python train.py --n_layer=12 --d_model=96 --n_head=3 --n_kv_head=3 --head_dim=32 --d_mlp=192 --vocab_size=3708 --activation="swiglu" --norm="layernorm" --norm_place="pre" --norm_eps=1e-05 --positions="rope" --rope_base=10000.0 --rope_fraction=1.0 --qk_norm=true --attn_scale=0.325 --bias="qkv" --tie_embeddings=false --parallel_block=false --init="uniform" --init_std_qkv=0.0506 --init_std_o=0.0 --init_std_up=0.0506 --init_std_down=0.0 --optimizer="soap_variant" --lr=0.00922 --beta1=0.95 --beta2=0.99 --weight_decay=0.015 --lr_head=0.00925 --grad_clip=2.0 --warmup_steps=126 --schedule="wsd" --decay_fraction=1.0 --decay_shape="linear" --final_lr_fraction=0.05 --batch_tokens=32768 --seq_len=1024 --doc_mask=true --train_tokens=144400000 --steps=4407 --dataset="wikipedia_en"
Each number is 128 + 24 x the weight over its row's rms, rounded and kept within 0 to 255. Layers, rows and columns count from 0. The size above them is the row's rms in percent of the matrix's.

# layer 8 attention value, 96x96, rms 0.403, rows 0-31, columns 0-95
size [121 113 112 105 104 110 105 107 109 108 123 107 115 105 113 110 114 113 121 104 103 105 119 113 104 108 103 113 105 102 100 106]
[[151 111 136 141 115 116 156  89 118 131 163 107 106 125 111 155 103 134  91 137 150 111  91 126 127 139 112 173 138 140 133 187 115 155  96  84 121 165  74 105 165 106 141 144 131 151 108 152  99  55 154 105 121 165 142 159 119 113 103 109 140 162 149 138 126 119 158 119  80 123 142 125 104 149 119 133 102  99 133 156 149 106 130 150 133  93 148 134 144 135 124 130 149 147 105 107]
 [108 101 102 142  90 134  98 122 117 102  86 107 126 109 125 155 135 151  93 127  80 140 122 189  96 139 104 145 112 129 122 163 134 158 144 148 143 103 162 160  97 111 133  93 117 143 134 127 154 127 121 142 148 154 131 127 131 118 159 192 111  82 178 159 146 102 117 129 166 136 111 161 155 102 121 121 131 150 107 121 101 129 131 113 118  85 119  94 161 118 148 137 144 116 122 173]
 [148 140  82 105 162 118 130 108  91 131 121 168 131 108 113 148 150 127 136 120 123 137  65 111 165 135 113  99 132 150 114 112  66 125 120 171 124  73 128 162 134 102 130 127 123 129  93 149 153 130  86  92 134  99 148 107 165 168 113 131 102 128 102 137 125 114 144 117 159 106 147 105 141 107 138 150 166 167 129 142 105 113 134 103 106 123 147  97 118 102  90 118 169 143 134 159]
 [146 167 156 153 127 111 121 101 109 131 107 188 130 101 111 101 157 124 113 120  95 107 135 177  78 169 155 149 141 170 111 137 146 134 101 108  68 101 122 149 118 119 146 149 140 160 120 121 123 144 111 139 121 101 133 149 128 147 127 137 123 120 127 160 130 125 102 169 134 142 152  94 133 146 102 125 109 115 136 139  91  84 133 150  61 169 131 102 108 107 101 137 111  96 127 146]
 [112 122 157 185 131  93 112 127 119 133  87 152 129 157 131 135 135 145 129 134  97 141 106 142 126 123  85 132 137 180 137 150 101 107  99 127 130  99 100 119 177 104 128 148 152  96 144 159 127 151 114 133 132  96 107 109  86 124 136 200 120  72 171 127 142  83 109 112 143 136 123 146 123 126 143 165 102 137 137 113 124 121 138 125  75 102 134  88 124 126  93 154 151 114 122 114]
 [137 117 113 162 116 120 171 121 120 140 105 184 154 188 157 129 141 124 136 107 137 129 107 139 114 124  86  98 115 128 132 162  97 102 117 177  80 131 183 135 126  85 107 176 139 101 119 159 125 137 109 131 119 122 123 112 115 151 116  95 141 104 157 105 119 160 158  65 139 172 144 127 153 113 125 112 135 128 130 149 149 124 111 164 109 109 151 137 139 134 138 104 126 126  93 101]
 [147 121 116 150 148 111 108 107 107 131 167  62 160 129  97  97 136 136 130 118 147 117 131 126 165 154 154 144 114 163  96 133 128 151 121 149 125 159 168 126 110 121 169 131 129 149  68 114 117 105 114 150 141 157 178  85 138 122 132 114 118 137 158 124 188 164 153 125 105 126 116 150 138 144 110  70 126 121 105 111 136 117 109 118 109 166 151 132 127 120 154 116 116  75 156 129]
 [ 84 107 123 101 121 134  89 103 113 118 126 150 129 119 115 117 129 112 127 137 102 113 148  89 141 147 125 105 107 119 126 112 117 140 112 153 124  77 163 138 131  97  90 126 131 133 121 172 136 170 157 123 131 113 147 171 152 145 205 107  81 144 141 137 106 106 149 152 166 139 111 147 127 100 162 119 160 117 147 129 131 112 135  90 166 141  59 101 121 106 137 135 101 131 137 163]
 [120  92 166 128 119 141 157 110 109 172 154 140 141  97 153 122  96 140 127 118 139 158 127 117 111  75 106 143 136 150 136 179 136 122 173 151 138 132 143 157  93 133 156 167 134 147 188 113 164 104 127 140 103 139 142 141 113 135 116 154 145 128 154 119 184 112 174 111 103 129 117 129 114 158  93 109  75 130 160  94 145 121 134 139 120 129 129 161 116  87 140 109 146 152 104 109]
 [135 169 123 101 127 111  85 126 137 142 105 125 109 128 117  70  92 125 111 127 105 112  90 124 143 141 131  97  96 168 126 140 127 158 127 150 149 132 154 179 107 128 136 132  83 155 165 164 104 174 121  83 144 146 149 122 150 132 132 174 126 125 120 106 140 114 106 145 123 123  77  78 108 146 149  86  99 139 112 163 125 122 145 127 124  87 148  95 128 133 128 113 174 115 140 122]
 [136 114 180 124  65 113 149 125 100 174 127 138 144 135 126 114 129 132 129 155 142 104  83  73 148 120 147 115 117 112 133 143  88 123 141 131 155 126 145 161 163 170 112 193 120 122  94 151 119 121 132 122 156 130 153  96 145 155  86 114 100 120 110 104 105 146 119 108 127 117 102 121 110 123 152 148 146 132  93 110 141 143 168 122  90  95 170 121 103 117 125 125 160 140  84 132]
 [ 81  99 189 179 150 130 131  85 127 159 121  90 136 104 147 131 102 143  90  97 107 119 140 158 181 134 121 121  83 140 124  87 136 115 155 105 117 125 130 119 146 100 148 161 139 111 103 145 130  81 160 131 147 142 161 135 111 148 153 160 155 154 159 155 119 105 146 109 133 120 112 129 129 124  97 139 134 146 160 104 145 124 134 135 117  97 164  87 140 129 129 143 154 113 120 172]
 [118 126 120 168 130 146  85 135 137 148 158 164 141 116 146  96 138 170 153 136  78 155 139 160 128  93 138 111 160 105 144 132  79 120 134 135 101 106 145 114 117 142 102  98 143 104 114 117 130  98 159 114  94 135 101 156 155 103 110 142 122 161  91 133 127 108 114 141 139 109 105 161  90 153 167  84 137 152 128 102 160  91 155 171 137  95 118 114 103 119 167 170 130 131 137 125]
 [137 134 103 155 109 139 140  88 131 105 118 114 122 165 104 152 111 162 138 131 127 127 139  86 124 136 145 133 123  97 173 148 125 127 155 135 154 138 116 205 124 142  76 136 141  77 132 125 154 159 121 108 135  97 138 118  95 116 177 123 164 130 170 133  85 162 145 145 121 100 123 121 128 141 100 139 107 127 120 164 124 139 175 151 124  79 138 100 133 100 130 127 169 110 143 160]
 [143 131  98 117 133 153  95 189 136 143 131  91 131 104 153  95 145 131 116 142  98 125 140 102  96 110 131 152 165 114 157 118 160 109 147 104 153 111 110 100 119 141 136  94 109 110 160 114  98 161 165 126 129 104 119 132 143 157 146 122 144 131 124 122  88 139 104 161 102 111 110 125 140 122 133 111  92 120 145 150 168 104 126 120 161 154  73 170 152  78 138  88 166  88 145 139]
 [146 130 141 186 114 129  79 113 135 138 140  88 127 107 109  78 121 128 157 130 156 135 120 157 173 127 131 149 106  76 146 164 142 134 112 114 126 173 182 116 152 119  91 139 150 117 152  80 109 119 117 120 111 136 148 125  90 125 103 124 107 120 100 100 162 133 127 126 137 177 147 117 141 157  83 123 127 131 141 110  96 143 142 138 112  98 115 116 126 137 171 135 115  92 159  92]
 [155 100 150 144 137 130 134  99 129 129 106 117 153 164 141 134 114 126  89  91  98 124 138 104 110 144 139 126 146 117 112 137 153 122 182 128 131  40 138 120 154 129  73 137  94 113 115 130 170 170  95 161 132 107 176 103 159 142 163 132 150 130 166 141 135 141 155 158 147 125 135 133 142 130 174 145 123 129 115 100 127 107 140 102 125 113 113 149 149 119 103 120 155 153  90 157]
 [160 146 160 122 153  98 174 143 142 160 148 137 122 106 138  81 163  95 149 150 149 139 115 141 134 132 122 108 156 126 107 127 124 100  85 143 125  93 133 133 147 121 122 169 168 128 149 116  84 110  88  83 172 120 113  92 148 127 107 132 149  99 105 119 108 103 103 165 122 140 138 117 134 125 183 135 110  95 108 127 136  96 133 141  67 147 135 156 152 125 110 127  88 129 135 101]
 [120 127 136 129 107  95 140 158 122 150 155 113 147 131 159 186 168 125 146 140 146 162  58 146 138 108  99 128 103 153 143 123  92 131 143 123 124 106 150 137 143 111 148 131 143 154 118 136 119 119 114 131 126 117 121  98 118  99 127 180 122  72 139 149 124 134 107  91 135 118 133  96 186 102 124 161 152 147 121 108 126 153 135 102 115  78  75 179 124 125 111 114 132 148 142  93]
 [149 120  94 164 111 132 119  66 120 110 148 145  80 119 125 131 102 185 117 112 126 128 126 100 127 163 141 185 134 159 129 143 171 147 114 151 140 105 129 121 156 105 143 120 107 104 120 106 119 110 143 133 172 141 147 129 115 115 130 140 112 206 109 138 130 130 151 141 115 165 122 117 127  98 109  71 184 159 104 134 129 136 126 152 140 147 173 102 110 135 130 151 122 140 128 120]
 [ 99 106 120 123 139 141  85 133 143 125 109 158  97  83 181 146 125 151 129 159  98 115 108 153 130 104 107 124 136 116 161 157 137 109 113  83 154 115 135 111 174 107 186  77 115 123 105 166  85 140 122 115 144  93 149 142 112 133 101 126 108 124 122 139 163  91 127 165 127 128 135 161 165 112 168 117 129 119 138  96 138  97 129 145 108 127 120 122 128  78 128 135 173 115 142 110]
 [177 128 129 142 187 118 118 158 156 151  57 104 126 146 137 169  98 131 103 135  96 133  97 155 183 142 131 127 129 155  86 104 168 149  92 121  96 155 144  98 120 101 143 118 148 129 130 162 152 118 113  64 136 143 114 114 128 134 133 158 118 136 129 101 120 151 103 124  90 125 152 108 123 160 139 143 135 150 152 131 113 117 105 149 104 119  93 121  97 110 125 128 159 112 131 126]
 [ 90  94 186 177 125 125 172 143 151 159 154 149 129 153 145 117 148 136 106 110 148 141 106 137 104 126 187 137  77 162 149 100 101 119 167 119  90  94 155 158 144  89 129 157 116 136 119 135 110 132 122 109 129  77 114 180 112 132 145 128 129 109  93 144 136 108 123 114 111 108 141 117 117  92  91 114 127 115 158 157 146 128 173 120 119 115 118 121  97 145 106 130 128 133 128 119]
 [181 108 125 116 112 146  79 121 125 115  79 123 130 114 121 157 147 106 140  99  91  65 139 104 169 149 110 117 166 122 123  92 157 141 105 121 155 132 133  97 135 110 138 142 180 142 116 143 141 143 115 141 147 109 155 100 120 163 121 114 143 130 146  85  93 133 139 171 154 138 106  92 126 151 122 115 160 168 113 157 136 131  82 124 123 143 100 119  77 154 141 128 111 147 122 133]
 [120 162 157  97 128 123 103 122 171 126 120  85 163 115 128 122 134 148 105 157  90 118 119 160 142 148 122 125 121 130 168 111 122 122  96 112 149 159 131 130 126 123 145 145 151 102 107 116 110  64 148 111 137 143 124 112 124  98  87 146  79 176 144 139 185 166 140  72  93 143 108 128 122  92 127 142 134 115 112 113  99 123 107 133  98 102 148 130 149 121 172 138 130 102 103  90]
 [132 115 114 115 131 128 125 119 119 115 142 160 120 100 115 157 105 118 156  71  86 160 138 119 154 131 138 138 134  71 154 120 115 104 138 129 168 132 119  85 153 167 121  83 126 165 170 151 141 180 140 134 135 109 112 147 123 161  91 151 106 112  94 124  73 110 106 164 146 139 117 139 124 162 181 162 134  91 100 129 118 149 128 125 125 132 108 124  93 143 117 135 131 149 139 159]
 [144 144 148 132 165 120 126 101 145  95  97 106 127 113 150 107 117  92  97 127 157 141 143 148 148  89 137 110 137  90 129 149 135 138 123 141 116  77 154 122 169 135 175 165 103  97 127  97 131 130 144 122 169 132 145  96 156  83 116 123  91 146 101 138  95 133 171 147  87 125 151 153 120 120  99 169 117  95 146 151 114 154 132  92 120  96 128 125 170 143 141 129 150 171 123 100]
 [127 104 148 139 145 159 167 148 105  89 151 147 122 121 138 115 149 152 182 127 182 117 166 143 131 112 105 173 151 133 128 160 138 150 120 115 130 107 120 152 100 107  91 116 142 125 154 116 174  97 125  72 122 124 100 149 102 117 118 135 123 119 138 145 168 117 158 145 130 106 164 143 152 117 164 140 100 107 161 108 149 144 157 156  92 148 160 112 161 113  84 107 136 110 125 100]
 [142 132 119 134 127 129 137 139 136 121 121  62 128 186 121 103  91 138 118 135  83 136 139  97 138 109 136 113  75 124 162 143 125 133 152 109 143 113 123 158  95 160  74 163 122 134 162 133 129 135 111 138 120 184 113 111 154 122 166 146 125 131 156 106 139 165  79 174  86 126  96 100 127 161 116 147 115 145 111 130 103 162 130 120 122 113 153 148  93 147 133 132 131 126 173 127]
 [158 133 102 126 139 129  58  90 134 129 138 161 125 102 100  88 126 120 136 110 126 118 183 128 139 154 174 140 148 106  94  56 152 152 106 154 158 135 148 142 168 115 153 131 139 139 117 116 140 120 140 127 141 118 122 142 113 145 140 123 155 146  84 133 112 135 123 124 109 144 130 150 116 108  69 144 139 101 105 139  82  85 165 138 137 146 118 110  94 146 150 114 147 147 164 145]
 [162 110 165  89 136 145 107 129 110 137 138 135 106 131 154 148 112 128 115 104 122 157  96 152 106 107  91 160 128 115 166 143 143 119 103 127 174 130 130 120 134 105  59 107 151 133 161 139 119 108 117 117 128 125 145 127 135 122 173 177 148 125 151 124 168 117 167 120 122 122 145 102 184 131 153 165  92 121 153 101 105 156 109 138 102 127 144 188 177 133 107 112 126 151 132 125]
 [ 85 158 116 117 142 136 100 136 159 122  82 122 114 107  88  75 122 138 135 163  88 111 140 166 119 147 113 104 119 107  84 109 138 127 118 111 102 144 135 121 104 176 139  90 135 123 143 100 122 108 109 119 136 122 112 121 148 111 106 141 126 141 128 166 120 146  90 152 122  95 107 106 105 133 138 157 148 173 134 106 156  97 112  46 131 139 106 125 154 110 169 147 115 112 151 150]]
# layer 8 attention output (transposed), 96x96, rms 0.35, rows 0-31, columns 0-95
size [126 122 112 107 111 108 118 110 104 112 122 113 118 103 123 106 114 108 124 103 115 114 116 110 114 108 116 119 114  98 103 112]
[[134 153 132 130 108  99 106 138 117 163 151 113 145 123 136 148 137 143  84 173  99 157 126 112 146  79 129 131 103 106  86  98 121  76 154 112 182  97 103 135 118 159 117 103 129 101 158 112 142 140 100  73 129 107 102 149 138 135 121 141 134 144 117 126 105 135 133 153 135 151 124 187 115 119 160 105 115 126 143 161 112 160 119 157 140 125 107 126 172  86 122 128  95 153 159 160]
 [121 148 147 140  57 126 130  93 160 133  99 106  79 149 136 131 126  98 132 110 125 140 145 141 142  84 180 103 180 160 102 139 177 105 142 158 111 115 137 117 169 106 140 122 119 114 125 124 104 102 118 110 144 137  80  98 126 165 174 125 129 149 120 109 159 135 141 106 155 127 155 105 141 111 146 140  74 153 141 122 130 175 106 111 122 134 106 134 111 162 134 137 126 107 120 122]
 [148 157  95 173 119 124 170 160 142 119  96 160 110 108  86 106 146  91 122 112 100 101 146  73 163 103  98  92 101 136 123  94 141 122 123 112 132 132 119 157 177 152 160 142 137 113  73 153 111 134 129 126 111 105 125 114 105 126 126 152 138 132 133 162 141 120 111 130 115  94 110 149 132 164 153 152 136  98 108 117 138 127 181 165 155 136 124 157 148 142 164 127 105  90 139 134]
 [119 109 105 143 105 140 120 137 138 113 107 133 183 129 108 142 131  96 153 133  88 137 152  85 130 149 156 174 105 106  94 151 124  97 146 145  80 148 158 138 124 119 127 115 139 148 149 130  98  89 152 118 117  85 111 128 175  84 154 136 163 115 145 113 124 121 152 143 152 114 122 152 141 106 127 143 147 124  69 109 106 170 113 117 148 169 115 133 164 119  93 130 175  93 120 126]
 [129 145  76 145 101 121 122 100 149  78  99 119 149 131 171 136 125 138 132 163 129 126 104 127 161 166 147  81 140 145 166  84 131 100 129 173 119 159 137 150 143 124 166 132 146 152 132 100  87 111 127 129  95 110 148  88 147 161  96 150 116 131 130 118 118 129 144 122 131 145 108 154  71 138 125 130  97 168 183 106 146 141 121  98 126 134 125 116 159 108 140 114 156 111 128  92]
 [110 152 143 109 158 114 159 110 125 147 118 122  85 111 114 158 136 102 116 117 133  77 127 130 161 175 163 132 131 127 150 109 130 134 112 112 106 117 131 172 160 167 123 117 179 128 125 123 125 117 137 160 101 136  84 115 128 159 162 111 120 194 130 108  99 100  97 111 156 118  96 144  86 112 173 114 121 112  88 146 140 133 128 145 138 107 129 130 137 126  94 107 193 112 137 127]
 [121 122 138 121 118 166  94 126 128  89  98 107 149 110  88 141  81 117 151 119 108 162 127 103 119 130  96 135 139 133 121 128  95  97 105 101 128  95 152 165 146 126 135 115 125 142 106 117 130 100 129 151 162 145 114 186 122 132 158 153 138 125  54 114 115 143 133 121 112 110 170 161 149 113 175 123 186 160 130 127 111 112 184 142  82 122 133 151 130 148 140 148 136 137 116 122]
 [ 95 114 159 124 122  97 166  89 129 115 154 147 130 100 136 129 163 124 109 129 137 116 125 126 138 109 144  86 152 165 101 159 140 133  89  99 152 127 146 140 105 152 104 141  90 132 176 141  78  96 155 102 106 140 131 160 131  74 110 163 120 112  97 131 140 177 101  97 142 135 118 114 147 143 134 124 110  81 126 120 149 142 106 121 103 109 138 168 118 154 145 164 182 130 132 124]
 [ 95 129 137 121 123 101 117 121 159 121 115 128 181 185 115  99 117 135 127 145 151 120 143 111 110 121 113 102 143 118 123  82 149 112 120 155 108 150 151 169 156 136 153 134 163 112 109 149 198 129 127 147 172 113 121 100 165  99 115 103 130 126 101 113  88 114 118 128 114 142 131 103  92 131 133 116  96 145 114 177 103 104 143 120 125 108 123 115 134 115 120 170 116 140 115 206]
 [122 127 150 131 100 138 187 144 123 152 126  98 181 116 124 132 117  91 135 155 136 120 113 133 131 137 125 125 129 159 165 101 136  81  95 119 119 145 123 111 147  90 131 100  87 140 138  98 134 131 124 117 165 141 130 123  99  89 132 138 124 156 128 118 126 148 110 171 165  87 148 139 127 171 130  71 144 142 133  84 133 166 137 160 176 113 130 162  91 120 141 105 107 106  82 122]
 [ 89 137 129 142 145 121 133 130 126 141 134 117  97 148 114 120 108 135 132 174 102  75 124 120 124 130 123 189 117 127 172 115 157 191 142 136 134  90 102 127 117 169 162  94 148 116 123  76 132 120 126 123 114 104  98 110 132 165 137 170 134 107 121 104  83 185 121 132 108  91 167 139 146 143 131 100 122 119 143 103 115 125 151 147 119 135 100  88 155 137 141 118 119 155 166 122]
 [131 123 119 135 125 152 147 145  53  70 114 142 170 125  94 137  81 135 142 132 140 107 135 120 159  87 171  87 163  99 133 102 182 107 123 149 112 113 162 138 126 121  99 130 139 143 120 120 120 139 158 106 121 160 135 144 149 153 125 166 122 103 114 121 142 163 143 107 111 166 134 160 114 111 108 109  71 146 122 144 144 102 144 134 137 145 104 138 137 117  90 149  98 151 146 128]
 [140 116 149 124 117 146 153 105 135 104 149 126  82 119 170 136 114 135 162 135  99 106 121 110 124  93 172  87 136 129 116 124  85 116 132 137 120 119 115 110 120 116 147 132 141 131 148 164 148 156 142 137 132 162 144  95 131 113 115 118 199 140 106 122 122 132 144 118 150  83 150  99 133 114 137  59 109 114 161 139 181  77 130  85 126 154 146 139 155 114 110 127  93 146 173 142]
 [110 145 151 137 150  99 148 113 105 130 126 174  98 157  99 158 139 125 115 140 122  93 150 115 166 136  67 127 122 142 138 135 116 109 136 102 107 129 123 143 130 140 167 107 139 156 161 124 142 144  60 136 143 150 116 157 140 137 114 154  89 118 160 126 131 122 139 100 138 152 180  91 113  94 107 148 124 121 128 101 209 144 127 116 150 133  97  82 125 108 139 130 113 106  97 132]
 [126 137 122 135 146 114 110 144 137 134 139 126 155 119 161 138 121 152 148 143 115 113 151 140 143 139 128 122  84 144 136 140 128 151 156 110  99 130 132 119 152 138 110 108  95 147 107 147 152 133  85 140 110 196 140  58 136  97  76 109 128 130 162 127 147 101 124 106 177 107 138 116 166 147 128 115 128 107 156 133  74 141 106 130  65 158 117 132  87 127 104 147 118 176 100 145]
 [133 133  91  89 114 181 146 103 107 123 120 150 116 128 160 148  99 147 143 149 152 133 121 122 130 166 114 170 107 115 119 104 165 104 134 107 134 119 168 128 157 123 136 128 126 135 141  96 126 151 142 118 145 111 114 138 159 140 135 141 169 104 135  53 143 194 112 110 129 114  89 110 113  78 142 135 119 104 145 142 135 141 151 106 104  95 156 162  78 133 122 159  97 120 120 148]
 [107 114 150 148 103 149  89  99 186 113 129 130  94 134 125 143 161 127 119 175 170  93 125 124 144 116 115 101 156 125 119 125 122 123 143 128 102 156 126 126  76 166 129 155 122 146 118 109 113 139 186 118 112 145  83 106 138 133 111 161 161 153 122 161 131 122 137 137  89 123 132 133 174 122 114 133 127 176  67 111 135 137 144 146 104 143 112 110 126 164 111 120 113 119  75 102]
 [108  93 111 129  38  99 147 108 121 155 141 176 161 126 144 126 111 123 141 177 108 109 131 139 161 151 117 150 118 156 125 137  93 161 126 163 101 163 124 101 128 139 129 127 119 124 117 116 116 156 122 129 127 122 101 125 131  98 173 139 133 113 139 142  71  86 130 146 122 116 138 140 110 109 126 151 156 131 176  96  82 100 108 136 144 111 138 126 163 158 118  99 127 134 164 149]
 [121 102 115 158 123 117 139 113  99  99  78 149 116 140 122  99 102 136 102 162 119 155 112 177 162 109 134 115 122 103 141 135 155 155 117 145 144 108  93 106 109 120 157 131 114 159 138 101 104 130 111 134 158 106 111 107 140 155 117  86 125 182 139 126 135 134 147 154 133 105  79 155 143 178 158 133 131  82 134 180 126 110 163 107 121 148 114  83 143 130 165 133 170 131  99 135]
 [143 115 101  75  94 170  94 111 133 104 117 126 187 131  94 143 140  83 110 125  98 130 136 111 119  93 134 120 127 135 158 118  99 142 122  72 133 140 120 158 144 148 127 149  96 101  90 108 167 116 117 125 121 138 128 181 133 158 126 143 122 105 169 115 189 156 122 169 135 143 143 110 155 166 128 120 138 150 129 140 111 161 134 116 122 135 146  86 124 137  93 116 128 112 155 110]
 [166 164 142 117 103 148  98 123 168 125 133 130 138 134 131 108 100  99 181 143 133 137 139 135 123 114 139 145  98 154  77 103 154 162 143 133 103 133 156 125 101 139 147  86  87 133  98 123 105 111 165 140 109 155 143  95 156  98 112 122 123 136 142 122 151 134  65 165 164 165 121 116  92 111 149 111 118  91 146 118 142 121 157  95 114 123 127 127 170 142 102 119  96 176 136 124]
 [142 154 145 138  99 158 126 144 154 121 155 130 169 100 131 109  92 119 144 154 126 134 133  88 174 135 138 168 128 103 115 174 112 164  70  93 132 134 123 144 138 135 115 130 132 137 143 143 103 156  98 129 146 113 149 103 118 113 144 107 140 107 118 131  70 128 160 123 146 166  79 140 129 142 135 132  86 133 148 154 160 148 155 120 155  87 120 138  90 101 134  78 116  90 140  92]
 [ 75 108 125  82 133 143 139 157  83 123 152 135 179 118  99 143 155 105 167 140 115  99 154 131 105 102 140 120 170  90 126 135 186 126 125 149 128 136 129 122 108 164 163 114 119 180 129 146 145 106  93 103 121 107 144 104 156 135 127 141 138 127 112 140 112 135 142 171 137 121 107 158 130 131 131  90 144  98 111 108 106 129 141 103 105 142 122 109 173  88 157 134 139  86  93 141]
 [173 141  90 113 121 158 140 105 111 139 129 110 151 112 133 120 105 161  97 145 166 122 108 136 110 151 141 117  77 169 125 180 144 168 116 114 104  95 132 129 140 107 137 109 129 143 106 132 146 138 132  84 130 115 106 103 111  95 110 150 108 112 137 132 158 157 160 144  96 104  97 128 169  88 142 127 148 137 144 142 201 138  98 162 118 104 148 146 137 158  81 121 144 101 137 130]
 [129 113 141  99 129 112 151 168 110  86 126 113  78 168 144 134  85 148 101 131 115 136 183  98 102 128 141 164 113 157 135 122 153 128 115 122 126 116 159 164  99 119 144 138 129 129 125 114 146 114 139  96  75 120 134 146 128 147 132 115 132 148 123 169  86 152 139 120 161 163 169 140 146 136 161 116 119 117 128 135 112 106 137  82 170  95 162 125  89 132  87  76 106 146 129 142]
 [145 149 102 151 143 137 104 123 130 106 130 127  83 172 145 142 133 120 109 164 145 112 114 104 130 155 182 153  82 139 134 163 115 116 140 154 166 150  97 132 137  84 113 148 131 160 120 120 156 151 162  86 166 123 167 133 132  84 151 122 123  80 124 103 126 130  76 129 120 146  79 140 117 137 101  94 111 113 136  88 130 102 138 117 145 152 115 135 102 150 150 162 104 150 137 123]
 [118  97 131 112 110 139 131 129 118 164 119  70  70 139 118 137 166  97 152 131 175 150 151 122 169  93  89 139 129 163 130 131 143 139 151 118 116  90 113 146 101 166  94 122  81 171 138 127 150 158 144 101 155 107 163 126 149 136 107 148 148 121 123 157 153 110 110 124 145  98 120 111 138  87 137 159  92 128  91 145 119 121 117 116 132 113 126 161 151  82 154 116 106 132 150 113]
 [ 96 115 123 133 112 150 104 145 136 122 124 129 147 154 153 159 155 135 144 121 140 110 136 114 172 149 112 100 124 137 119 117 125 130 141 108 175 135 190 131 137 136  95  79 149 119 124 104 128  99  70 146 133 140 130 107 160 112 143 116 128 153 130 155  94 124 136 155  65 142 129  88  84  90 112 113 141 102 106 184 118 120 151 122 152 167 147 146  91 139 143 146  97  90 144 113]
 [143 105 139 131 115 142 115 112 129 155 131 133 142 136 122 138 153 136 133 114 112 128 122 150 134 186  82 124 197 137 150 154 125  93 140 102 169  93 122 144 147 121 109 140 135 128 168  85 126 137 110 159 129 127 133 137 122 119 120  81 140 138 125 102 112 133 129 111 166 117 148 152 182 148 117  95 112 179 133  76 165 108 149 101 126 120 121  72 131 117  93 134  74 103 125 113]
 [122  92 117 138 160 197 114 147 108  98 150  85 106 140 116 102 114 105 126 142 120 160 133 112 143 117 138 179 112 122 152 141 157 135  82 105 103 143 171 120 122 141 121 168 143  77 110 164 156 161 115 120 132 108 140 177 158 115 108 137 106 125 144 107 159 112 151 109 126 120 144  84 130 120 137 131 161 121 155  93 128 118 112 114 132 137  81 179 122 125 127 140 121 106  88 128]
 [154 119  89 133 126  77 141  98 149 133 102 126 137 112 167  65  84 141 109 148 165 139 163 132 169 123 131 169 150 178 114 136 134  91 103  75 191 124 173 121 116 132 135 169 146 138 109 106 143 124 149 149 124 123  92 136 132 142 126 105 121 155 145 143 120  92 101 115 148 103 140 133 119 125 114 114 132 135  78 126 109 136 123 132 117 102 138 122 106 150 132 147 101 143 163 131]
 [152 102 161  99 142 138 143 152 161 118 139 139 107 135 157 146 113 147 136  99 133 147 107  97 159 146 129 129 123 101 142 153  93 143  88 171 110 103 112 117 144  90 126  81 106  95 163 149 113 157 121 111 120 149 150 142 145 116 115 157 154 144 130 150 140 139 143 132 164 108 126 150 120 116  56 165  80 121  84  88  98 143 166 120 134 118 104 117 106 174 110 147 104 129 140 134]]
# layer 8 attention query, 96x96, rms 0.272, rows 32-35, columns 0-95
size [ 91  86 110  78]
[[104  85  99 134  86 111  90 118 115 159 108 113 124 121 103 119 107  99 119  98  91 110 114  92 125  99 148 113 108 137 114 114 120 126 128 132 105 139 100 115 113 112  99 153 134 115 125 113 104 142  97 102 142 102 140 121  89  93 120 132 149 135 109 103 132 118  93 128  85 114 136 130 117 103 105 100  80 105 135  78 124 114 144  71 123  98 103 115 117  73 151  89 106  74 119  92]
 [117 137  79 155 133 108 156 138 136 187 128 120 130 113 119 139 142  96 162 134 162 111 129 115 135  93 128 148 107 116 142 126 142 123 159 139  86 144 121 103 135 137 104 168 153 121 104 170 140 134 111  93 141 179 149 167 122  83 127 151 103 151 147  84 168 143 119 140  79 109 145 131 136 148 132 170 105 132 155 133 108 163  87 111 171 107 120 118 124 156 133 135 127  81 111 144]
 [ 84 134 117 122 121  94 122 105 103 155 128  94 114  62  83 113 133 118 133  98 132  87 131  83 127  85 123 119 123 104 101 121 127 103 144 126  94 116 128 140 126 121  86 155 101 122  83 135 129 126 113 102 107 153 105 154  94  97  95 158  95 125 118  96 130 104  72 118 104  87 101 109 138 112 118 158 103 143 115 104 117 130 121 114 140 127 111 107 101 166 136 128 109  80 119 112]
 [128 176 153 179 139 115 147 129 142 116 145 121 119 116 138 151 165 109 129 127 154 148 138 125 108 167 139 179 118 126 159 114 146 139 148 149 101 145 142 116 164 115 142 127 119 148 161 174 128 117 161 133 139 155 147 149 111 112 173 163 105 157 174 131 162 155 169 132 114 139 162 106 175 159 164 170  88 149 110 167  95 135 121 137 144 116 141 123 125 145 112 101 134 132  89 137]]
# layer 8 attention key, 96x96, rms 0.295, rows 32-35, columns 0-95
size [ 79  83  82  76]
[[126 122 183 119 139 149 122 161 125 122 145 113 151 177 152 131 161 161 134 131 148 131  98 155 151 149 149 129 135 129 138 137 128 129 111 128 167 121 170 120 146 107 156  99 146 128 162 145 114  90 157 108  93 139 134 126 187 172 159 127  97 102 138 137 153 146 155 129 161 149 120 142 155 140  74 107 141 159 147 159 140 146 126 141 150 169 139 159 153 115 132 157 187 162 133 122]
 [121 134 118 118 132 152 119  60 143 157 150 172 119  78 124 102 149  87 130 120 109  89 140 116 105 101 176 160 159 127 132 166 154  98 191 145  93 129 164 167 131 148 147 153  90 139 139 158 144 144 136 118 167 161 109 133 124 117 114 138 132 136 129 127 120 126 113 120  93 151 102 118 138 116 161 170  78  83 122 146 118 115 112 133 117 134 124 114 137 149 145 134 144 126 144 145]
 [155 119  97 145  99 156 123  65 126 142 144 170 136 111 148 137 122 104 125 104 113  81  90 137  61  77 153 133 137 132 132 115 136 110 155 135 119 110 116  96 131 139 117 141  90 104 127 127  91 130 123 124 143 151 104 151 103  86 163 119 112 138 163 119 108  94 134 121 106 117 110 147 131 141 136 163 124  64 149 143 150 122  94 116 118  88 110 129  96 109 125 112 102 157  91 136]
 [123  97 100  87 132 120 109 115 113 147 139 156  93  89 104  95 125 101 118 111 117  87 137 110 102 108  76 123 120 120 103 146 136 119 131 102  56 144 103 187 165 106 118 132 112 154 103 136 152 141 127 124 101 107 109 139 120 112 104  98 119 111 137  94 103 114  98 120 116 108  56 130 140  99 133 148 110 124 103 147 118 102  92 123 117 134 108 100 160 146 114 162 114 100 124 131]]